From a checkpoint of a small transformer trained on Wikipedia.
Size: 14 layers, width 224, 7 heads of 32, MLP 576 SwiGLU, vocabulary 4991, 9.88M parameters.
Training: a variant of Adam for these matrices, 540M tokens, 8240 steps.
Each number is 500 + 40 x the weight over its row's rms, rounded and kept within 0 to 999. Layers, rows and columns count from 0. Numbers have three digits each. The size before them is the row's rms in percent of the matrix's.

# layer 3 MLP up, 576x224, rms 0.0908, rows 232-251, columns 112-223
089:469560524520582530525492507537520505488482463536431466489489532523501455445463468469489524462477522548415504463559496494453470534470443507428514475479548483549497472529488459480507522516487473501491500490453416466502573444496551511493466592418417503473524478532486463474438498516535509530535397478525494499542507556507477474498524524472
102:542500538567451406543490428542425459433468561470477534443549461489479542575503463479506482568544434527476511506502533499592467520519530534540498565546558510460450540467543493502470543491422517473433502404524502508463479525497511470544443435496519513536582532512505468539512451463491475494483496465519545512468516479501499541450487480457
096:476469484549464507468521497442443446491542509495537474515569474524579464489486567540503525533471446490440463467516543588521473525510440483488568490514510447539529526579523493522470491526508482528471445539530485474493497477502458408504548546545591451522445539479590487480507484532505476509462484494457455575487537470418533490496460484504
093:481583510532550421486523448424478526490519486566510447541535439530480469481504528466490558495536499542422472467511456488548497435501482450476453499483500527491542531530459534451571536568430530570485623518555435470526453493472470500435532453385529477524441474507508506500452481460473497541500524561531491477500488515478502494544496467501
091:496475547550464568526449523463534505482544571504462482461554482520472444533432490511555477569507469487482508532542455489507456488526460507495489488510567534489533491522483499393452518575453571455445543524495493470515480480479470463484530516510527524531582567589508474495463481392472531538591512478471514531502491524494513535509470521506
101:539462443500541489540532475562497583507512519446491531496482487527530493432490503403480491451503584592472443496497523464499441513504539498477500531501539536507529458507501502587472522560534493484511488519476507526462457507442530480559570538526472463537495458515451507518473453482498484491485451499536506550500515512489517526402498497492
106:567444442526582534455496556456521473476482470481459505465544497476495544482549569503438533458515549520475536552503512502429493519507512551528496504474527532503499467576488505549495416505537459541509542542504507507565536496466500522421609529467461500486515449502498474472512387580540496404525467486466540475537463504455513509462527507552
104:536554494486513497450537572451540490606412505487484585503466578443547496438498504483556552468528461430514499480477496510524447540449496463493455504525471559531487470483458445523507551516552529541493515484538514560495521539408441519540589546545483493437494501532538483507477473474488537521531553492508446520531546470519549505477469516472
097:474583439451530535480441574465565537483486442463454476454571463487496536506495436481471597507560476555543487459527468539512541540502448493517508503468463513488436513501526497471481464538479513520486525582498483474547513558511444426458528531526529518504499540446409478484468509509484457497473503512512493508514455528430469475449426417589
091:492488506480492449466586517518543592523521514578530499499447529539572461431480428403476503496502490531479525465492502439569493484524465562547512434469532503493510498475480540549466441490496480492504571557458506469565412484488509420457518513502536477476455510549513467482480544489533490601523537510576470483530490449499442509393535439537
106:567463534510512545518528573427582583510476497511555452492499545486499567537477477486547532487451490569519540543501526508493485532532505491536461569493544516517462554552566506518516435522519526494489561509453446545488519501606484499529476505506516512467510377537478529475504481450536492523485536488503523480450533458563463496526550524544
103:534432509474444503497565502455492503538476481526507502481466509555511480461515493467500498492485439511486535548437558512489493452485476570517449488442514500480490460485465465466498537573520412468516508512475503498541451502530512423536537536533513545477415377506516497464497492446484498539440447436521582504523536560484499476460450471489
101:436509513463543492485547509451495532427483513507404499503509532529522511532519516525516481455500514479472491553577476549504430433550474486471506509471506506451463457493504538538488553537455455555480493502560422531548488471548504546498564469553504528503472502492549490412431551479530574509495452538525503480463494540412531582522518501540
099:567589416496505468467582534484463470463561628531430502461511485508442488453507431471539470510512492548446526455506429461501486535553560506458436518521460432487508488540459453477559548493496525532480542497557460540509487502500490481469490475455524497498496473486565541543462550374548468477550583537487492460506544465477452559486459438535
091:524441509496536495465548509454452457472546487553546486474483524519497514527506427494470535502478527460514526542584486460455515538554531509513481517517433540559559469526440482480483436481567540442455514467514512482398478520449450529452478498558433493440474505518551501511521544530564529475569504530457555467486521505562457602536524501425
099:538452513504399569469538570584492435434511483518490467542483487543462630564448472531506557539497472486578550549510488520469522468491456503475533552568539455489475536503536537474522503486513444459561459451537483499486454472534517545462380519479489498503563457477451483515556466497454425472474513519502515513543560507516529561515484525512
093:518522467496444500492480464466502486501532560529543486444505538522590407528471541585506514448582602512541500485511509424471582468530524508466518443557514516490461580495482497565533429462536474523516474569538461506491472534513482470406506545475541468468487454472501474461466555430449499551448545499491506468571539486447507466499433458536
100:545470551506582550528497506471511510498433472503461518558536488488365526450571494485517483464431510508515476426514484498564539556453471523524578456563470516451503462475503555485473435510533619513546483512505502512514471530418479504535558526533484523519460466493526535486460525531524555556475512459539463490484512546478470519545519430565
096:486518470521429535504519445501525546505443480467484460482508471513502505483477535511463569464542416462582520540524453496484476515506485521486459502510519413525512458514514495440543481553499504485556460514566459543589497447524472485532525568487493527504551476473556526541513475436546448456430463539464471467446506538462493465493524440558
092:518478511561535475494503443518496587523511493495482427508507466570572489400564478521488497439603515499477545435515519480515548468490517466502532505523524491488516545468467430535458478484484545544507503510470521508562459533492536454537536517470552475479511554517524512481486472451488487492488472446477480571478569458422510566465520541454
# layer 3 MLP down (transposed), 576x224, rms 0.0743, rows 232-250, columns 112-223
089:492556394531482532533464518515516527491486408480442533480526494512440519479473490472479545474483547401424453487484550496532460481443546549530535610521455544522492483460491521517517490463487505506470472549468491491498484520462429509494569480446494472513535474624425567456477481514490511562511424424527567514510480502451563563463462495463
104:546497515458478492524429484510477470505474546481521452454527505441452449515505525504492598579539413509547419462512452440532517455501528505466476506590531559491496520453504472573499486498394479505524516504488492456497553465469534577457484510456549482500524560450489462504574467441542530443526453406472503523552496460447490528494533497477
098:451456441561562481535490545453481404471546513396498487558491486446522544487503559533540542508513513522428503493441574505493502474525425436519547489447512441484518495514477502547523467500515553590518506509504478566447530520485442501396443494508515471522426507558478429512512459553507545522518547490566518514541552501468512480557460513490
094:533458523457449534480476514548503510516419485494485492430452505466534513486496518518530564408514455434470481495431483462531506528548507517488566453534475495554521501484485521557484449517497498438465403454480436480546547461469477529542463390497513553517523504513490501514466477493529559484584473458526497495486478508506511513446483534465
096:542522374604557518489458518447492502511467530502575511536551457526535571607452476503448503536471501488501496530546442496480468543458484467434506515541546488512539517552422503417535485480550541502503592498467522495474466483470417541529488489512520493515473543496474571479436553529499447511506528570505529521487482452468547534481465520522
098:501454468513457505487491443544557454478497483464533550524519489546539528489526529472475479529413464528483420450534488511486496507531572574604551507555490497502487433477533451516539490442513514450529475433549532515483448501491552488481485563557474490535451546508539590532491464488559536533494551472541530547523485491514526478409508494529
108:477514495541534480498539548501525534440527532431466489526532493514554537446540524480470449501505478542460497538409525485422436461508431553483512559443462552518529436510493535456523513528535398538495523510509466472480562439546524492471579551509424462547450459461452414515529441496539431485483386463472506527519494486447521486475474511471
106:451458559498464551505522472476539491481423478480531524492487572455544518504451539503554499491441487488518488460458531528443494539462513473511462475443482459457507523448486473483452536501540458555472605472474550531526442491435427591599573489487500450488431494556418445414527521482469512458522530500567474492555480481520535520489465482467
099:486557510476482454513568519488471478490508527498510433534541512546551493543439461493458473509449524532500498514491534517483510566455477556465515485426512534487536519460510485514536530512506468497467547560477461486466496448504467463479527472453465494512512519529526499475347485599435504568482469495460444532532440516453505484481530500487
095:518547616478490536420574451465495491516557534547537427555493514489588518473465462453489457475548580482487490522481517504528473497525484551488473446503533527402512457491476496548464512513493446491524560455531577501495486539496558461514518544491579542487405512477492505482508540474444544555524473473538492519500515499453531525547500473511
107:565466558462472513499514520424535467460462503520516472504505474479460532523505437541561493526512523549481552497453507520502439511489468503545553529525527542561483537536522489530553504490458476458495477490457484532514480487517541510495486500507445523468562464480452532538477463537513506454448539610488458509477540425542430464559531510551
103:515523391481469417539507475519491459497501417504472448525504414523459478465470492469560531478487473538438521557476503524460450502492472575498453427491568481437432479491517463512452513514450454491558521522469496536553476533587495516542487530473466422527393511518478499478446543473507503490495462455590538575503498524456493517445473461529
102:519510465507462479418447528532509434487510473435505575395538558498492472522513471495494461525455521433531389434538462558513451508517470455549416488477561440517543525536517478566494540454430456459497533576525518475471533479476558493526491482541490521534439553512543458496510451553514578530499478505462457563435521523485612549442530451464
099:519444513511504557568513475515493491521500583419519595440516422471471497494453507521517533465557498494444492442553479534505452460510558477482411487512570485528555525535489514502525531442443533587427495457480585472553497465519545427514500413493493511485499489527513560529428456448494506546557526476570545476542430507412549483470577506509
093:461538527464476513439533506479528491515484495565491569559495491504570500437504395471472495439525444434452522537534517482531488530449431486490454496483487522535498505479517424511399503459364474433462429506481532520511620501514507541470502534481476470478513581482501527546475458542511507495561518469536532480521484435391583454510522500475
101:547441482475387515444530543516494490460559455530500490535497484545450564488461436528519539563500488444553474485552425416522441496528413498524524560464447536497509530464539471519521505457515462492520489509499492545519542492562488567472472471538485539506462534463498479536532484532496518455559510455491534515548522521563501501558560541524
091:487492520503485598555458452486596536596537477553443442473549510508532469493465420525504491501485553469561538539468516554504449501430463502540453504480495519495525508518571556504536510504423544561562464532572519516539470486500441549536554548543493533562484513542507524504527423496538520468533526534475459488533514512459528486488481512483
100:481505523429505571557432564441475439566495463526464468485502495544511473434516491457554461554463569511481495501522542569471501422494548559462524540493492479531599496633505470516460543491531506490564521514523512514475516558508481476472502501437420464444447489473558466469421483522467523461493547497505456479477470470547494481609417479549
097:498566491556461501520581474530461506500541467450490486576516454470525505561469488425494534526544535489460491491456497503511508505532471494587498460495480448480534512539528514524494449522515482530514511476525497482567462490498498544554416534469457504521476462475477547477461425475537535458525470463543486466486493583479465490511551509434
# layer 3 MLP gate, 576x224, rms 0.102, rows 233-251, columns 112-223
109:537520540472537531451509477502479483500580626474448453557418550517518590468436480467503564494558504601462514508542591498455500443497493453522449484416517480486541517518537438487487467531429532501448588516474453454488476477501503505490437457503553539465504461458469533513476465481462468521484469502524540522515512531487547479468480456539
104:525479504501552519441495525508494499476481494469506505515567491468531593454486439486581506517491513510487450469509536494486511512537499475467504541374515501484521549522520515503415512488543513586503479555476475503547442487518509561526480516510546498522549471423487526508478492517492390431519513533563441482479498589580553499552535537522
096:522475472488431470527421434550496553465439496500521487463419511511510506471519486578544552539541373503527478472562516452483439487573486481486513536479507475488507461392483568478489470527535580455475507460528439511484546509466512533498463436510509511513553497559460550491566474497506517566475492499519485507459501496530526520431542524408
101:508498601517508517558506478451464463494577515472451439500469518489492470518434472511646535557535513557458486533524521566576494446509514495494472506529523492459460472482465481456485535528433460523488574545525437501468521490512490509492505444441551449467521487548450523469491450474496550558556389512439453515513476522432539528423465501445
101:516466558598543522495455449583466453565489436428457483537515487430502528541589497548492439582507502547515439470422510535495484464512527489518525575518517431515491495539517471518483446502516534453476464432505496524506508489481493405482541536506492473488488529531485540553508463475472482468501461483503555509495533547491469454459470515500
103:480472466548501526540479557550496469501508494514495514466558469453495493508486533506470518520577480461437398429488540500498519492424529474483531484488500530562462458478496549503463507516508551515563538546494568413504432532498412532534499467459512518463521484434468529550522470550440534486481527550513536476553448554566529455536443497491
098:503457558532517528535540495541453519500474513480479508588522448447485465525435495508516535541493442559433509551488473548483475494528546465530461557486519480501506503530557475450497500462498492569457569521482505410515499506543509521506513442413566480537523514517449532470515505509447441521574526451538480478494437540494506561450497488552
109:544476428549463449555544574490456501492500535529525455479478551494521491504580488501448560514481481461467500483527501518477539527553535488484444487456490415468479525537485492522515495487527595472482507443515527434458474481457418497551472506489489369403487516495530522523476549497542497482525465529478438551532511469413548536445537466447
090:572516461528502487546589555516519459473547567543490543450511492505387489439535520474471501490495532500545405466467520423511534407498506508551476444451500460530511530471480489483510460380523541507574559490516518458537430500513465501420450514518464404440463523495504502488487493481546449531534532537548546440559513472490502459555584527536
103:510516549538438478443498442532494525527492465461531564536556531464513503542554482494528499537537500527464405502530529487571497503521523468542497473428544534442503491525564476532504469529374541574506539556547565491503516493525473422443502515497542501500506504467455498460482511483474495512472545529501501455494466510557588503488444500531
097:549456558491574549439532517506487462536424526463508507536474544463467535498558487492477463469558509493514446513434536504471526451539519438443449552512456466505498534470528566512506583489495587503512537504499522515500488487400489451576571488542522545510474399417499529544526526490490490459554509511512516504562486538520500498499495450467
109:533517505498503458489466471578510515556480541465472570530484534452532505523578465488493532515546513489472471423581550518523517520560501537608564422422507528475507418463555454504445485495480523510463496454505447448502487528426453492460457413500468482433471514487487537515512529432503524524554461582536550514494477481471609524470472482439
093:489440503503485526574470476521527523602417526449542499464498499463474512534561537486490548487528442517444512531509565551533457432465484446522452475481544477534509525504566512497437547501501473558491478386500550465508490487427475513457460472517452465491496563525433543596501458480468519583510491505535508529517429533481621468397521527495
103:512417539550465513518489475525472496458545521465518482472473557449462556517466519548508459607511516523516446512449493493475530487557560439478488535509501492515472532611504532487519436477517525540481499498505454490440452482521500510573497518459483523501503510466487534537584531480556453452430488578534523474420518574596410531623512563503
099:542501500510461491469524502552505506475481542558446531462455508509461539487499472481433578544505528495479505462536574539471489505594552460536474436489493507494489427489524512496542525493483444496576500451496458463491440511442498457464435542484469480489519489448529549471491540451466498487462434609491495435520510509479509511467508453432
095:524506505435559479427493526510465426493436500528503471510439513551556576498493488472477544522545432531502459462494514471487478438581511480506481499530486526535516520568528473526533535490548469525475519522453434494532493455552502455464457493532467473535459400483488523458518480519489500524440541510511468481548491526502488419465545456518
103:357510496420522521456525532489464544552488480487563477493519600518503460563482557517608502535558544497426506506480486546516422477472492488414548493465480509499518572638513520461511524507487474569536479488531453519497451460563469546469505453500513526510497529499485502503473504542489510455517518562479469501490488506492540539538508494541
098:482522482510510561511467471501472540605465610480525452418517531521502518508391542491526494490476472486477420506528572475438416521442492472508461531475548518537494458510450459446486490469475510528531513518547526497460492506492513499507516461522555505486472522522516575567413591488493541527544499552477544445523525504441438512481522435529
087:487499486427566504559520523531512472500451514538485492455462458492505517434580448521463519463466572471534474479454516524548574522554463521505515569504466438532511416519467475505455501466541565468469497418470514506424501472416453552470480551503460486476465468512441500530428548462554472510481512472555475522496551571577475482443509436476